{
  "n_layer": 16,
  "d_model": 320,
  "n_head": 5,
  "n_kv_head": 1,
  "head_dim": 64,
  "d_mlp": 1280,
  "vocab_size": 18747,
  "activation": "tanh_gelu",
  "norm": "layernorm",
  "norm_place": "pre",
  "norm_eps": 1e-06,
  "positions": "rope",
  "rope_base": 10000.0,
  "rope_fraction": 1.0,
  "qk_norm": false,
  "attn_scale": 0.125,
  "bias": "all",
  "tie_embeddings": true,
  "parallel_block": false,
  "init": "normal",
  "init_std_qkv": 0.0173,
  "init_std_o": 0.00306,
  "init_std_up": 0.0173,
  "init_std_down": 0.00306,
  "optimizer": "adamw",
  "lr": 0.00147,
  "lr_mult_qkv": 0.5,
  "beta1": 0.95,
  "beta2": 0.95,
  "lr_head": 0.00644,
  "grad_clip": 1.0,
  "warmup_steps": 209,
  "schedule": "wsd",
  "decay_fraction": 0.757,
  "decay_shape": "sqrt",
  "final_lr_fraction": 0.0,
  "batch_tokens": 65536,
  "seq_len": 512,
  "doc_mask": true,
  "train_tokens": 475300000,
  "steps": 7253,
  "dataset": "wikipedia_en"
}
Each number is 128 + 24 x the weight over its row's rms, rounded and kept within 0 to 255. Layers, rows and columns count from 0. The size above them is the row's rms in percent of the matrix's.

# layer 12 attention value, 64x320, rms 0.0352, rows 7-14, columns 160-319
size [ 99 100 101 101 106 101  98 105]
[[140  92 164  88 160 190  99 120 109 118 128 143  99 124 120 108 155 146 181 138 118 138 101 145 129 144 134  59 112 127 124  82 124 156 112 139 111 154 131 113 135 124 129 151 121 142 116 108 116 171 100 118 114 103 159 174  84 128 102 129 108 182 106 140 156 170 113 121 114 133 122 123 110 122 170 137 136 117 120 144  85 142 108 126 106  76 138 147  98 151 143 153 132 141 127 153 135 183 177 113 155 109 108 119 118  92 102 101 128 106 131 141 139 115 178 122 145 146  71  77 120 138 101 151 140 165 106 140 142 156 142 127 121 114 170  98 119 111 161 114  99 153 104 145 109 135 103 131 109 142 124  82  65 125 131 144 127 108 139 129]
 [163 166 155 119 129 124 130  91 132 111 141 105 111 120 165 120 106 148  59  87 145 136 153 116 111 147 147 131 126 125 131 127  91 147 155  84 109 126 132 129 124 112 155 139 113 115 143 160 169 171 134 124 130 119 113 104 129 155 131 131 103 159  84 116 166 114 100 106 117 100 118  99 123 147 111 136 130 111 151 104 136 106 143 127 172 129 124  89  77 138 131  91 120 209 146 132 109 163 107 154 131 121 125 117 152 120  88 104 115 167 111 164 112  58 123  39  93 110 133  75 128  66 128 135 131 105 135 115 168 167  91 112 129  84 114 127 135 148 146  90 113 108 116 139 192 117 197 126 118 127 123 109 140 172 145 136 112 102 128 148]
 [152 111 122 113 122 114 154 109 111 104 137 128 155 134 120 121 141 130 134 128 136 115 124 112 145  89 115 153 126 163 101 133 114 131 120  88 112  94 136 150 148 116  82 182 127 155 134 155  93 168 100 130 145 140 129 134 150 163 100 117 157 148 118 172 182  81 125 127 120 136 154 168 140 168 123 139 103 131 130 122 118 132 142 102 113 104  92 131 119  99 165 160 126 146 162 105 126  94 106  96 112 130 148 148 137 106 140 118 131 165 105 124 138 106 110  98  91  88 114 144 181 125 153 122 168 158 135  93 110  83 165 112 117 148 147 127 153 129  95 151  95 122  89 150 165 139 114  67 150 134 115 111 105 137  90  86 136 153 125 104]
 [156 135 135 138 169 142 135 175  99 125  95 134 127 109 110  69 129 146 114 136 133 128  89 112 147 108 134 119 130 114 133 141 107 129 136 148 152 116 123  93 133  97  96  90 171 133 119 122 112 102 139 145 191 157 136 168 150 123 108  63 109 108 110 107 149 173 100 116 122 125 152 135 106 144 158 141 134 134 156 121 146 101 139 143 180 123 152 141 117 131 136 149  96 102 217 162 128 156 112 159 176 163 139 107 124 121 143 121 143 106 117 125  60 153  92 109 144 125 124 149 132 152 102 129 147 162 177 138  90 121 160 131 140  96 121  99 152 124 128 120 180 138 114 123 130 136 121  99 105 127  96 141 146  66 157 117 167 115  88 117]
 [138 150 158 130 120 132 117 179 140 100 125 105  97  88 123  98 128 142 156 120 165 123 123 100 157 151 131 141 141 130 135 104 124  84 139 159 147 115 103 134 123 113 200 113 143 107 119 114 139 112 181 119 126 144  82 151  93 132 100 141 142 148 159  90 134  98 169  97 140  99 129 148 105  98  99 107 102 163 141 135 120 101 157 108  89 115 117 105 132 129 128 106 123 170 117 130 111 112  75 109 116 132 152 141 135 159 107 103 136 115 103 127 105 114 129 123 137  99 149 111 130 106 137 118  95 139 139 114 115 161  91 142 144  99 147  96 127 144 139 139 125 128 108 161 137 143 125 139 162 140 133 100  80 167 110 145 111 148 144 164]
 [105 127 138 137 137 113 147 146 121 140 114 139 164 125 128 161 136 140  90 120 119 149 141 152 146 149 133 168 126 124 140 114 102 118 128 119 148 144 155 128 128 121  97  72 139 148 123 143 136  71  87 181 107 131 114 222 128 146 126 120 122 130 168 116 163 152 120 104 113  98 125 117  97 122 111 103 117 150 181 139 150 140 149  89 147 134  94 124 138 146 116 120 137 174 134 150 158 134  76 138 152 140 117 137 130 122 106 180 118 151 117  94  97 129 132 114 132 202 158 138 122 140 111  99  86 114 102 112 112 112 140 174 102 194 130 149  95 162 114 134 108 132 162 148 154 102 115 133 145 128 118 121 111 169 149 137 114 132 149 110]
 [150 127 101 112 103 111 118 152 115 123 162 121 119 111 134 158 107 141 143 131  86 132  98  98  94 107 137 177 102  90 143 160 116 139 154  90 120 141 129  86 112 158 136  86 114 146  94 141 153 155 172 121 138 143 124  99 115  88 165 117 109 124 129  93 110 148 162 207 103 113  85 149  99 142 174 123 153 110 149 122  82 108 133 134 125  91  92 134 174 141 114 135 147 143 129  90  94 110 123 118 133 127 145  96 121 113 126 130 127 126 105 130 145 120 147  83 137 112 114 158 139 112 142  96 136 128 140 100 128 171 150 159  94 146 147  86  79 119 115 139  98 154 135 115 161 117  54 120 163 153 141 127 129 167 125 114 142 134 155 131]
 [150 159 133  92 138 126 173 169  99 109 136 150 107 118 135  90  99 167 138 123 123 134 106 142 157 141 124 123 111 127 170 118 200 132 133 109 153 144 145 112 133 151  89 114  72 145 155 108 156 121 129 134 104 133 113 129 174 116  94 221 122 115 149 125 127 127 179  94 123 120 139  86 114 129 158 143 136 110 106 136 156 107 124 135 137 152 101 137 122 142 129 165 133 140 128 150 118 154  88 113  77 134 119  86 137 147 107 104  97 160 111 138  74 183 138 117 132  77 184 138 106 133 118 106  94 156 149 139 124 144 147 148  94 156 130 147 144 119 131 114 144 104 125 120 154 126  66 116 162 145 140 114 131 135 117 128 148 144 102 116]]
# layer 12 attention output (transposed), 320x320, rms 0.0715, rows 7-13,71-77,135-141,199-205,263-269, columns 160-319
size [ 86  80  77  73  78  85 100 102 110 109 111 122 118 115 100  87  91  93 102 103 105 105 111 104 106 117 113 111 102 109 101 103 108 105 111]
[[136 168 169 137 163 120 120 131 120 120  80 146  97 146 124 114 125 156 142 135 133 133 112 144 216 126 122 107 127 113 111 115 174 138 135 124 129 167 145 168  94 122 112 115 148 131 154 118 147 123 131 142 147 130 132 177 147 108 182 125 154 121 105 137 105 171 156 118 122 105 167 120 118 145 166 116 162 179  80 140 129 124  91 136 138 181 156 156  98  89 129 159 169 103 122 102 125  79 133  98  92 129 148 147 127 142 124 136 118  91 127 157 122 128 108 111  95 108 126 123  74 119 160 144 111 129 125 198 159 101 119  88 152 143  65  85 122 103 148 140  94 116 116 159 144  99 105 105 146 131 127 149 162 142 117 154 138 126 109 156]
 [137 131 138  91 110 132 100 111 128  96 154 185  75 125 121 100 136 146 111 112 115 126 143 138 153 100 124 144 161 112 108 115 157 136 186 160 158 158 118 119 120 109  98 128 131 100 145 145 123 151  97 113 159 126 146 151 162 124 127 122  82 109  94 147 146  99 146 154  89 155 158 150 120 122 115 144 105 157 143 108  78 124 160 130 152 100 111 149 129 149 106 117 103 107 121 143 134 133 149 120 135 117  92 162 139 133 107 100  99 122 173 138 174 104 101 105 111  75 108 121 153 118 154 139 131 103 114 123 170 110 133 136 121 111 151 172 138 158  92 148 174 172 100 110 134  77 126 104  96 103 112 129 156 110 105 162 185  98 114 123]
 [166 144  87 130 106 116 128  97 128 105 161 130 131 109 137 174 130 119 154 110 137 113  99  99 150 150 127 139  94 136 129 157 138 166 120 161 117  92 123 135 133  96 115 143 114 169 169  96 114 136 121 177 127 118  91 113 115 140 136 154  94 125 120 138  98 128 120 116 126 148 161  90 141 136  94 130 127 132 132 137 136 145 166  98 156 135 118 112 121 117 151  91  89 140 124 141 122 105 137 179 111 133 131 109 124 134 107 162 158 140 122 129 159 121 136 125 109 115 131 191 110  77  76 112 134 123 148 155 139 149 113 148 144 106 112 166 120 112 170 113 137 188 150 135 114 122 161 130 135 145  77 185 126 184 132 154 125 102 139  84]
 [147 174 141 151 129 146 120 111 122 129 168  91 143 130 167 147 121 108 169  96 113 175 169 119 121 109 177 101 170 139  90 118 114 139 145 118 110 121  91 126  92 104 108 111 104 112 141  91 128 130 128 139 140 120 130 137 132 150 172 122 145 157 129 132 121 103 133 102 133 158 156 138  98 157 111 153  79 131 134 165 118 144 108  85 135 166 151 104 156 118 108 157 125 120 105 138 156 110 131 103 124 131 117 120  88 141 122  92 131 118 144 132 125 153 138 165 140 123  92 134 100 149 115  81 110 114 166 150 139  99 134 122 130 126 154 162 109  92 104 131  89 113 115 104 115 188 140 140 139 117 130 153 145 153 130 113 127 192 119 114]
 [117 130 125 126  88 142 141 128 116 138 164 113 122 111  93 135 144 126 127 129 142 155  98 151 135 102 112 134 135 109 126 132 110 118 140 129 119 120 167 139 110  89 144 128 133 142 182  92 151 127 173 128 109 164 121 168 130 108 130 109 122 120 133 149 118 102 127 180 101 103 127  95 144  77  68 132 103 175 112 149 154  84 134 100 159 118 137 100 117 115 154 163 140 148 151 147  85 157 133 138 110 128 166 123 153 153  73 155 105  99 164 117 118 140 142 140 131 139  90 135 142 142 170 114 141 102 146 172 125 145 128 159 151 102 148 127 149  64 149 138 149 116 157 148  57 116 128 109 154 123 159 129 108 126 175 143  77 126 142 176]
 [183 110 148 141 133 120 158 100 134 151 100 110  92 170  81 106  96 130  89 128 134 138 114 164 120 116 117 130 152 119 100  99 136 111 143 133 157 147 137 158 115 124 137 130 135 128 112 152 142 122  70 103 134  90 128 131 151 120 114 167 184 123 100  91 142 106 151 119 153 169 169 137  72 106 122 156  95 172 142 129 112 140  93  92 111 119 174 141 180 172 123 159 138  96  91 124 169 123 135 109 135 153  67 138 163 103  89  99 117  76 134 106 115 165 133 147 124  82  84 108 161 153 165 111 120 139 152 120 119  89  96 126 155 126 125 165 124 145 138 149 131 119  80 115 109  71 117 150  98 119 100 113 108  96 155 137 173 155 112 129]
 [116 153 135 157 126 141 120 155 106 164 136 144 153 111 124 136 121 134 113 140 121 170 146 159 120 121 137  99 141 122 174  98 128 157 146 148 107 135 133 106 127 131 147 150 143 148 195 111 149  80 128 113 131 105 144 139 144 101  92  99 125 117 154 145 110 117 120 148 132 106 141 155 153  92 137 119 120 133 140 155 160 119 157 133  98 115 109 137 157 123 154 127 162 156 120  75  88 134 121 139 142  88 149 161 118 117 121 141 108  79 121 118 101 111 141 121  98 139 166  95 143 118 135 141 156 115 116 115 151 157 143 108 158 128 138 127 145 136 119 148 141 100 151  85 175 108 119 117  83  92 115 116 140 138 152 132 129 130 138 110]
 [154 135 133 119 130 146 135 171 148 116 125 150 137 158 123 113 150  91 148  93 115 112  79 117 141  91 135 129 101 119 131 142 110 151 158 147 116 146 171 100 112 145 132 125 104 116 131  76  94 128 150 144 136  79  96 154 115 115  97 104 122 146 118 158 164 157 124 129 174 108 195 149 137 136 138 153 168 149 101 159 121  76 134 140 124 130  95 151 111 137 117 142 147 111 142 106 136 160 152 148 149 124 149 165 173  92 158 160 142 154 150 116 171 146 110 165 114 104 155 158 104 120 118 124 121 111 126 102 118 117 148 117 105 137 132  79 149 125  85  94 147 120 140 143 132 106 125 108 165 107 124 113 105 112  92  94 144 158  96 130]
 [124 128 121 126 156 149  99 142 124 135 114 162 148 137 136 131 104 135 139 147 153 160 123  85 173  90 108 153 135 114 170 168 134 122 146 142 179 134 148 167 121 144 123 132 144 150 108 151 153 111  77 122  90 163 190 132 134 158 125 125 113 134 111 135 117 123 119 126 155 151 165 134 116 135 138 126 108 148 119 127 106 156 145  96 153  98  95 147 130 134 118  98 117 109 124 140 106 137 121 127 132 111 106 152 147  62 143 140 149  81 156 189 149 140 137 139 101 142 148 106 151 112 126 137 111 136  90 139 136 119 114 130 120 129 104 138 139 141 128 159 163 135 121 151 132 112  67  80  88 121 116  97  83 186 114 116 118 145 197 158]
 [144 119 114 145 156 159 118 125 104 122  96 134  86  93 101  99 140 136 172 106 175 142 145  89 141 144 110 102  81 146 149  96 118 102 115 118 110 114 120 124 147 129 126 135 139 148 135 152  83 149 115 121 147 151  94 179 139 117 136 159  78 149 130 115 118 101 149 135 127  76 118 161 140 123 119 105 130 129 160 124 107 162 122 163 138 158  95 114 131 129 142 113 114 128  70 121 122 186 103 115  83 137 127 108 106 151 112 111 148 119 161 125 184  70 147 160 132 130 111 137  83 137 127  81 140 111  84 173 127 146 123 137 158 132 118 147 137  95 149 144 158 127 128 109 104 120  97 149 135 163 167 139 127 125 135 128 138 102 112 120]
 [112  91  62 127 142 108 116 107 112 130 127 140 150 106 160 151 122  96 109 118 168 167 176 136 107 125 116 117 165 113 173 144 150 141 101 132 119 165 138 125 163 101 140 153 125  97 126 161  59 131 112 118 107 139  98 153 156 125 109 147 109 151 127 124 169 108 129 116 125 144  95  48  97 121 158 135 116 167  96 143 126 165 142  92 115  98 125 112 198  98 104 132 149 145 118  61 128 152 109 121 133 147 175 152  96  70 102 147 104 111 156 133 124 127 104 117  99 146 142 129  88 130  92 123  87 127 158 125 135 118 123  85 109  84 113 135 108 133 118 123 167 125 156 148 145 148 170  72 138 157 109 145 137 129 154 137 116 167 147 102]
 [130 138 117 117 106 158 151 153 121 123 129 114 100 149 129 129 157 125  88 150  96 171 109 145 164 104 123 152 154  94 119 124  80 159 114 100 135 105 142 155  76 165 129 122 122 117 130 177 107 116 155 133 149 135 115  96 138 148 110 110 161 131 139 140 107 140 115 166 138 177  86 145  70  94 124  88 113 154 109 131 141 125 145 133 152 171 149 134 109 124 144 117 119 125 116 103 141 150 121 135  80 152 104 107 145 182 111 115 105 156 117 158 117 123 182  79 115 123 114 152 121 135 123 104 171  99 121 109 134  89 122 129 150 100 131 115 135 118  80 155 158 142  81 127 102 122  94 155 114 116 110 145 113 132 132 146 117 136 157 162]
 [140 102 140 151  96 107 154 126 132 150 101 119  79 148 166 149 137 124  95  76 116 114 158 159 160 150 131 178 124 105 106 121  94 101 162 152 129 124 157 107 140 135 113 122 123 135 112 160  95  89 117 120 130 153  94 120 152 176 136  41 128 168 148 120 163 124 148 123 154 203 120 107 165 103 153 119 114 124 121 125 103 167 162 157  79 131 117 112 106 125 115 118  94 154 100  82 150 147 142 111 112 133 137 149 174 130 142 130 145 115 118 146 162 134  97 160 103 103 116 150 113 125  81 121 158 131 126 128 136 155 112  87 109 148 115 100 142 110 115 131 141 124 178 146 137 140 141 121 126 125 120 134 128 125 135 166 113 126 148  97]
 [127 114 152 143 150 132  96 145 122  83 129 146 151 137 153 134 156 119 145 112 119 125 118 136 104  87 133 142 151  80 110 165 128 167 134 135 158  94 119 113  95 132 132 104 112 133 147 163  97  87 164 115 145 168 111 104 135 103 133 132  95 115 152 131 111  92  89 108 113 139 142 150  81 158 116 132 146 113 113 141 134 117 125 138 146 170 103 119 150 128 122 163 140 152 130 110 121  98 112 118 144 133 100 114 125 165 148 136 134 111 100 109  89 116 133 148 139 125 128  80 140 164 104 120 115  67 142 173 124 122 127 163 138 133 144 110 154 114 187 122 196 103 164 116 140 118 109 119 159 117 109 150 136 140  97 126 138 113 145 106]
 [134 141 175 139 179 140 129 154 110 114 101 124  95 114 132 107 130 118 126 149 157 124  92 124 180  87  93 118 143 148 141 111 119 140 139 102 144 166 152 161  98 142 103 111 117 101 108 112 151  94 128 135 129 124 111 123 120 138 156 124 148 118 134 152 127 182 134 108 120 107 177  90 154 118 144  85 132 132  83 132  76 129  88 136 127 137 136 143 149 132  78 150 153 102 146 124 141  85 132 129 135 119 149 139  84 133 181 158  95 132 109 140 139 141  66 105 109 123 125 114  91 117 166 144 104 138 140 169 124 108 176 114 123 163 138  90 117 124 118 108 103 101 127 137 164 124 110  97 141 183 106 133 142 109  99 129 175 132  88 154]
 [144  92 131 119 106  97 121 132 144 133 136 192 123 146  92  90 119 126 118 141  79 113 122 141 152 104 155 136 148 114 138 147 169 143 178 177 155 146 147 130 121 145  98 104 124 121 102 163 129 136  59 102 132 142 176 139 133 118 160 153  74 136  93 149 142 114 137 163 115 162 132 139 105 123 127  96 106 154 132 113  85 112 156 116 176  98  89 179 132 120 109 113  92  96  93 130  98 154 102 144 144 137 102 179 150 129 103 121 116 101 171 114 147 144  87 163 109 115 132 138 135 124 176 139 119  93 106 112 155 135 114 171 147 124 120 142 132 131 111 144 147 177 122 144 104  54 108 104 105 134 124 103 154 105 124 147 175 117 143 119]
 [137 139 103 131 116 167 104 107 150 128 116 134 134  92  97 215 107 131 136 112 152  92 160 108 151 121 127 114  80 135 123 122 136 124 120 119  87  89 126 136 111 109 111 150  91 164 131 123  95  71 136 151 104 130 138 113 126 145 135 139 103 119 133 206 125 147 157 143 126 137  90  96 132 139 177 107 131 125 120 117 128 167 132 133 163 163  97  92 136 140 132  96 133 117 117 161 152 159 121 153 138 111 147 127 127 142 112  78 155 140 115 154 176  92 141  94 131 151 123 152  91 109 125 148 136 120 120 185 143 131 135 165 147 106 154 126 111 117 152 140 146 143 111 115 109 119 128 127 198 158 122 161 104 149 143 135 104 112 130 107]
 [102 146 125 142 130 117 131 124 124 110 144  86 116 146 135 124 156 112 171  89 150 165 155 119 110 142 161 129 145 148 120 138 137 183 144  95 133 160  99 113 128  99 131 146 121 121 154  95 103 123 135 118 125 170 133 179 118 116 149 162 148 170 119 117 139 147 138  92 151 141 134 121  87 141 138 144  98 127 119 191 129 120 121  68 104 169 161 117 147 105 113 136 143 120 120  85 144 126 129 104 112 141  98 132  81 105 127 132 138  93 133 133 139 169 146 154 176 145 120 135 107 179  96  83 123 128 163 152 127 130 152  85 121  88 110 187  96  98 119 117 132 107 125 141 100 169 145 109 132 134 129 160 140 185 116  49  89 139 114 138]
 [127 138 151 142 121 175 149 141 163 121 140 129  94 106 124 143  83 142 120 110 121 158 128 129 179  92  81 127 142 106 138 115  96 100 125 110 129 135 135 162  51  87 113 133 134 140 162 142 130 112 144 123 125 164 120 126 144  92 138  89  86 131 110 172 111  98 149 152 110 131 105 130 144 145 112 119 111 188 130 111 151 136  99 136 135 119 100  84 119 126 154 174 121 135 131 111 153 150 126 156 116  88 123 112 161 161 119 168 111  97 176 100 133 133 148  95 152 123 111 151 148 137 162 101 145 117 163 128 122 149 114 116 117 108 161 120 133  41  98 124 162 103 108 169  81 109 125 117 136 118 168 137 129 120 153 144  76 160 125 147]
 [131 100 113 154 133 125 166 113 147 122  93 140 125 161 101  83 100 140  90  91 129 139 130 167 116 127 152 159 128 115 123 144 143  71 130 148 150 155 106 140 142 115 148 123 157 155 111 179 127 108 100 103 142 116 146 123 138 131 113 119 153 137 108  85  92 110 131  99 157 184 153 166  99 113 144 144 103 163 133 116 142  83 110 121 127 116 135 141 162 134 145 163 117  93 106 116  99 158 127 131 136 147 108 155 164  92 120 122 159  87 119 110 116 167 130 164 129  88 104 127 122 157 131 123 141 153 148  95 134 114  91  91 153 124 105 145 162 127 138 132 137 114  76 114  63 121 109 162 124  80 119  82 127 126 186 130 117 132 152 111]
 [122 142 150 157 113 153 151 115 133 126 106 130 149 157 110 107 108 145  92  96 121 130 164 155 141 128 131 130 149 122 124 103 128 145 124 140  90  97 141 118  97  98 137 130 129 141 162 117 115 108 155  98 146  98 149 153 164  75  94 122  89 104 141 136 111 122 113 149 128 128 163 173 119 104 148 112 146 143 124 179 152 155 107 117 129 138  76 141 145 137 147 128 174 155 119  93 115 142 111 124 119  89 185 163 126 173 123 136 157 109 104  99 130 147 144 143 156  94 142 120 159 122 118 146 134 104 123 118 158 119 130  57 150 106 142 109 148 101  92 141 139  83 139  87 130 114  97 128  88 116 147 103 134 114 147 142 114 135 156 103]
 [163 125 136 129 142 139 142 175 116  99 120 163 146 170 138  97 135  85 134 109 131 103  91 119 131 112 115 117 104 114 144 129 124 140 161 145 136 142 187 137 109 138 103 107 112  97 128  73  95 129 158 139 135  88 124 150 111 142 115 105 123 142 131 161 148 153 117 141 142 105 207 141 143 139 154 139 154 137 103 160  82  96 123 144 142 143 103 148 124 158 112 139 130  88 132 101 143 140 155 170 138 127 131 160 139 104 185 152 123 149 124 119 175 157 115 154 114 107 141 145  96 131 127 126 128 106 121 123 120 119 154 115 112 157 146  84 131 121  95 111 156 131 138 135 130  85 126 121 169 128 120 123 119 122  82  96 147 148 107 135]
 [142 142 112 112 117 125 114 126 127 148 127 163 151 134 123  94 131 138 120 149 132 152 122 111 167  91 103 155 133 126 165 175 137 116 140 159 175 143 154 150 111 162 120 110 163 145 100 156 144 112  79 111  76 148 180 143 144 152 134 139 119 113 111 143 115 110 116 124 141 163 177 132 118 135 140 105 105 156 127 112 117 141 158  88 149  92  73 156 130 113 130  94 101  92 133 140 112 114 136  99 133 126 125 165 154  86 129 143 143  80 182 162 141 114 126 152  98 134 155 107 148 105 148 138  97 113  94 150 161 130 133 137 127 133 117 135 136 141 101 131 147 158  89 142 114  99  83  71  98 134 110  84  89 173  81 113 135 142 212 158]
 [140 109  92 128 153 151 132 108  95 121  83 140  91 110  96 108 115 134 141 106 178 114 153 103 166 145 113 109  80 144 127  85 121 114 139 126 122 114 138 133 117 104 110 138 139 149 148 148  80 142 121 143 148 136 104 175 134 129 139 166  90 126 148 140 112 109 160 168 130  93 143 143 141 129 134 102 132 130 142 129 101 163 116 157 136 170  71 125 135 143 124 107 118 109  57 128 132 170 101 146  91 146 113 130 132 164 107  81 151 140 144 136 183  66 143 134 122 149 113 130  70 127 142  93 129 103  96 186 168 143 138 129 172 134 119 144 104 106 146 141 170 146 112 108 103  91  92 156 143 161 153 142 127 125 124 124 123 110 122 121]
 [114  91  83 147 122 112 128 118 100 141 115 129 152 132 149 136 126  93 135 108 181 152 184 145  89 117 135 123 165 113 153 136 163 137 123 108 115 174 137 128 149  85 133 149 129 107 130 149  74 114 115 138 117 128 101 179 140 127 113 164 137 156 129 116 172 104 139 148 110 164 100  86  81 121 149 148 118 166 114 163 119 144 100  83 137 135 135 120 189 131  94 140 138 126 134  80 122 150 105 112 136 135 164 164  90  87  89 140 132  96 165 123 112 111 120 122 128 149 134 145  81 153  87 125  98 139 169 136 128  92 118  85 116  67 125 162  88 130 110 127 173 130 147 154 121 154 155 105 114 156 125 158 118 149 149 123 114 147 126 110]
 [120 153 127 123 116 170 171 149 128 123 150 111 105 129 150 119 131 119 101 142  96 161 110 138 182 104 112 137 149  93 128 107  75 146 134 103 127 109 138 173  72 136 117 134 157 113 145 183 120 108 148 152 146 145 102 105 138 126 111 103 141 102 150 138 101 109 112 152 133 157  79 136  88 109 108  75 100 147 132 153 138 127 131 122 142 147 121 119 111 145 136 114 118 121 127 104 138 137 120 147  85 135 113  98 154 183 104 135  85 148 114 147 113 128 172  77 130 139 106 155 135 135 132  80 157 106 121 106 118 119 138 120 152  86 141 134 158 116  72 142 162 132  92 138  86 120  95 152 114 121 103 138 112 113 136 149 102 128 163 160]
 [153 106 153 151 106 108 134 135 131 134 115 109 100 157 119 140 126 121  85  90 128 132 150 173 146 137 127 168 117 106 114 121 103  81 124 137 135 141 147 101 150 133 147 122 124 150 112 181 120  72 102 146 141 147 107 114 148 174 139  60 153 176 148  96 166 136 165 126 137 205 111 132 156  85 115 117 112 134 124 136 114 153 139 161  93 135 113 114 114 123 118 148  93 172 112  85 135 176 134 127 125 128 140 150 166 125 129 118 158 113 108 122 146 139  99 141 123  83 128 144 112 132 100 114 143 122 131 112 152 154  98  89 135 147  84  95 157 124 137 144 132 123 165 140 127 140 126 133 125 111 124 144 115 123 162 177 113 105 152  98]
 [108 129 161 149 142 127 132 151 142 100 138 141 149 132 146 147 148 123 138 116  99 135 122 143 105  83 128 142 139  69 106 161 136 184 150 112 158  94 124  97 101 130 145 113 132 131 157 159 105  68 152  91 155 155 122 102 140  68 132 141  97 102 157 114 125 104 101 135 114 114 125 175  99 149 113 131 158 117 115 154 129 112 135 133 154 153 113 136 152 118 126 146 163 166 117 107 116 123 100 113 137 140 125 129 112 160 124 136 155 115  94 102 111 120 130 138 140  90 142  89 132 154 106 121 122  68 136 170 124 123 124 141 130 125 127  93 152 112 160 115 164  81 177 100 124 120 110 116 150 104 128 136 129 122 133 137 118  87 159 104]
 [149 123 189 144 143 148 144 168 114  95 126 138 110 126 123 128 177  46 132  94 155 123  85 138 165  97 105 110 123 127 139 129 123 136 138 142 118 146 151 139 100 149 121 110 100 112 117  82 105  90 142 150 132  82 103 103 122 138 115 131 125 142 135 161 149 147 111 126 152  86 180 130 137 128 130 108 171 152 109 138 103  95 110 120 140 143 133 134 144 136  99 149 144  96 139 114 156 161 142 132 143 106 161 144 129 113 178 155 136 154 147  93 162 151 102 138 117 105 144 118 109 116 140 125 126 119 100 120 100 115 124 112  90 161 108  56 118 118 128 122 134  92 127 142 146 166 133  96 169 147 112 128 132 106 106 104 160 160 118 127]
 [113 118 112 116 127 130  95 129 151 167 132 195 135 125  71  89 100 152 119 141 123 149 144 110 161  96 122 148 120 118 125 189 160 111 150 159 171 150 139 144 125 161 120 118 137 120 105 171 130 118  78 106  86 167 163 128 147 151 136 127  99 137 124 141 127 111 146 137 144 130 142 132 108 116 132 102  86 164 113 120 115 145 151  97 162 102 105 173 138 143 124 113 141  93 126 131 112 116 116 117 133 128  94 162 154  74 139 124 140 107 174 130 153 128 125 130 120 133 158 120 122  96 147 136 112 101  93 135 139 128 114 147 141 126 136 151 146 132 105 124 164 132  92 124 111  74  54  85  94 115 109  71 101 155 125 122 146 147 182 152]
 [130 123 136 161 146 150 115 102 101 132  67 126  99 105  72 145 135 145 142 114 171 127 143 102 136 139  77 102  90 154 132  94 119 120 103 114 122  95 103 115 118 130 137 143 108 152 139 141  86 135 137 135 157 135  98 153 118 128 144 159 101 133 146 135 118 122 133 136 145  81  99 143 142 117 138 112 113 121 133 128 107 149 123 153 175 171 104  92 117 146 136 116 134 142  81 152 157 194 104 125  97 133 145 147 103 172 101 104 171 121 151 141 184  81 154 140 137 147 110 106  58 136 141 116 137 111 125 201 138 121 133 148 143 131 120 113 136 102 171 146 126 147 135  98 104 130 115 139 162 159 125 144 143 111 162 148 131 111  91 110]
 [116  97 107 153 132  95 121 132 100 135 156 109 137 152 166 140 136 103 155 120 149 140 191 136 109 120 151 128 150 150 145 143 140 127 109  86 119 157 112 111 149  91 125 147 104  99 139 125  85 112 107 125 110 140  95 156 115 138 120 142 137 145 135 140 160 122 149 129 132 166  91  95  83 130 171 134 131 165  91 158 119 151 113  59 114 157 159 116 167  91  99 139 146 123 133  84 107 149 115  93 113 143 176 176  93  74 108 152 141  92 145 127 142 151 142 121 131 153 113 142  72 123 114 110  87 144 164 140 140 111 117 109 137  51 109 138  86 122 134 137 158 144 144 119 131 158 167 109 124 167  95 129 144 148 137 118 107 166 133 114]
 [130 121 124 130 142 184 165 143 126 107 148  91 109 131 125 152 132 131  96 134 107 171  97 150 155  99  97 146 154  96 133 109  76 133 117  90 127 121 138 153  69 122 114 119 127 125 152 136 124 103 159 150 134 153 127  91 140  98 132 112 131 150 143 139 126 107 128 169 114 133  76 129 111 110 108 105 106 173 138 154 130 122 115 155 139 152 137  94 120 123 119 151 125 130 128 110 147 140 128 154  87 122 102 107 156 178 103 137  85 165 108 129 121 136 168  77 124 112  91 150 114 153 130  87 150 113 146  90 121 138 113 127 140  88 149 129 156 100  75 163 167 104 101 160  91 125 113 131 111 121 115 152 109 115 174 159  78 132 167 173]
 [157 119 122 142 117  85 144 125 141 144 127 104 101 157 148 132 110 122  81  92 135 113 142 179 128 103 159 146  90 122 104 122 120  70 149 145 133 135 135 115 136 122 123 134 138 142 103 172 111  87 122 121 135 124 103 137 151 163 115  71 171 153 130 124 130 122 133 144 158 223 139 129 150  98 136 124  96 128 142 141 128 127 113 156  69 117 118 125 131 122 121 148  92 112 129  88 116 161 132 150 124 147 133 152 176 126 149 130 152  94  94 133 183 149 100 165 154  88 115 163 122 158 109 117 159 136 146 101 131 126  91 107 129 120  96 121 149 134 115 130 146 152 113 123 116 127 122 144 129  93 103  84 140 141 149 145 125 124 148  96]
 [126 124 146 150 136 149 153 127 127  85 114 138 156 149 152 117 130 139 122 113  90 147 145 148 126 106 134 140 157  83 104 135 142 167 144 134 145  95 117 104  88 120 140  98 137 139 155 130  90  83 170 114 145 118 145 150 148  80 132 129  97 126 150 120 109  92 112 114 119 100 168 187  88 139 139 133 147 132 113 166 159 106 122 136 150 120  79 115 148 125 129 170 173 141 117  86 118 134 112  98 131 124 129 141 143 176 133 126 134 108 101  92 113 125 120 146 126  93 123  99 133 181  93 135 116  68 140 168 134 149 122  95 150 111 131 130 161 119 146 133 202 108 169 117 134  92  97 135 132 112 133 140 120 147 128 138 130 115 173 102]]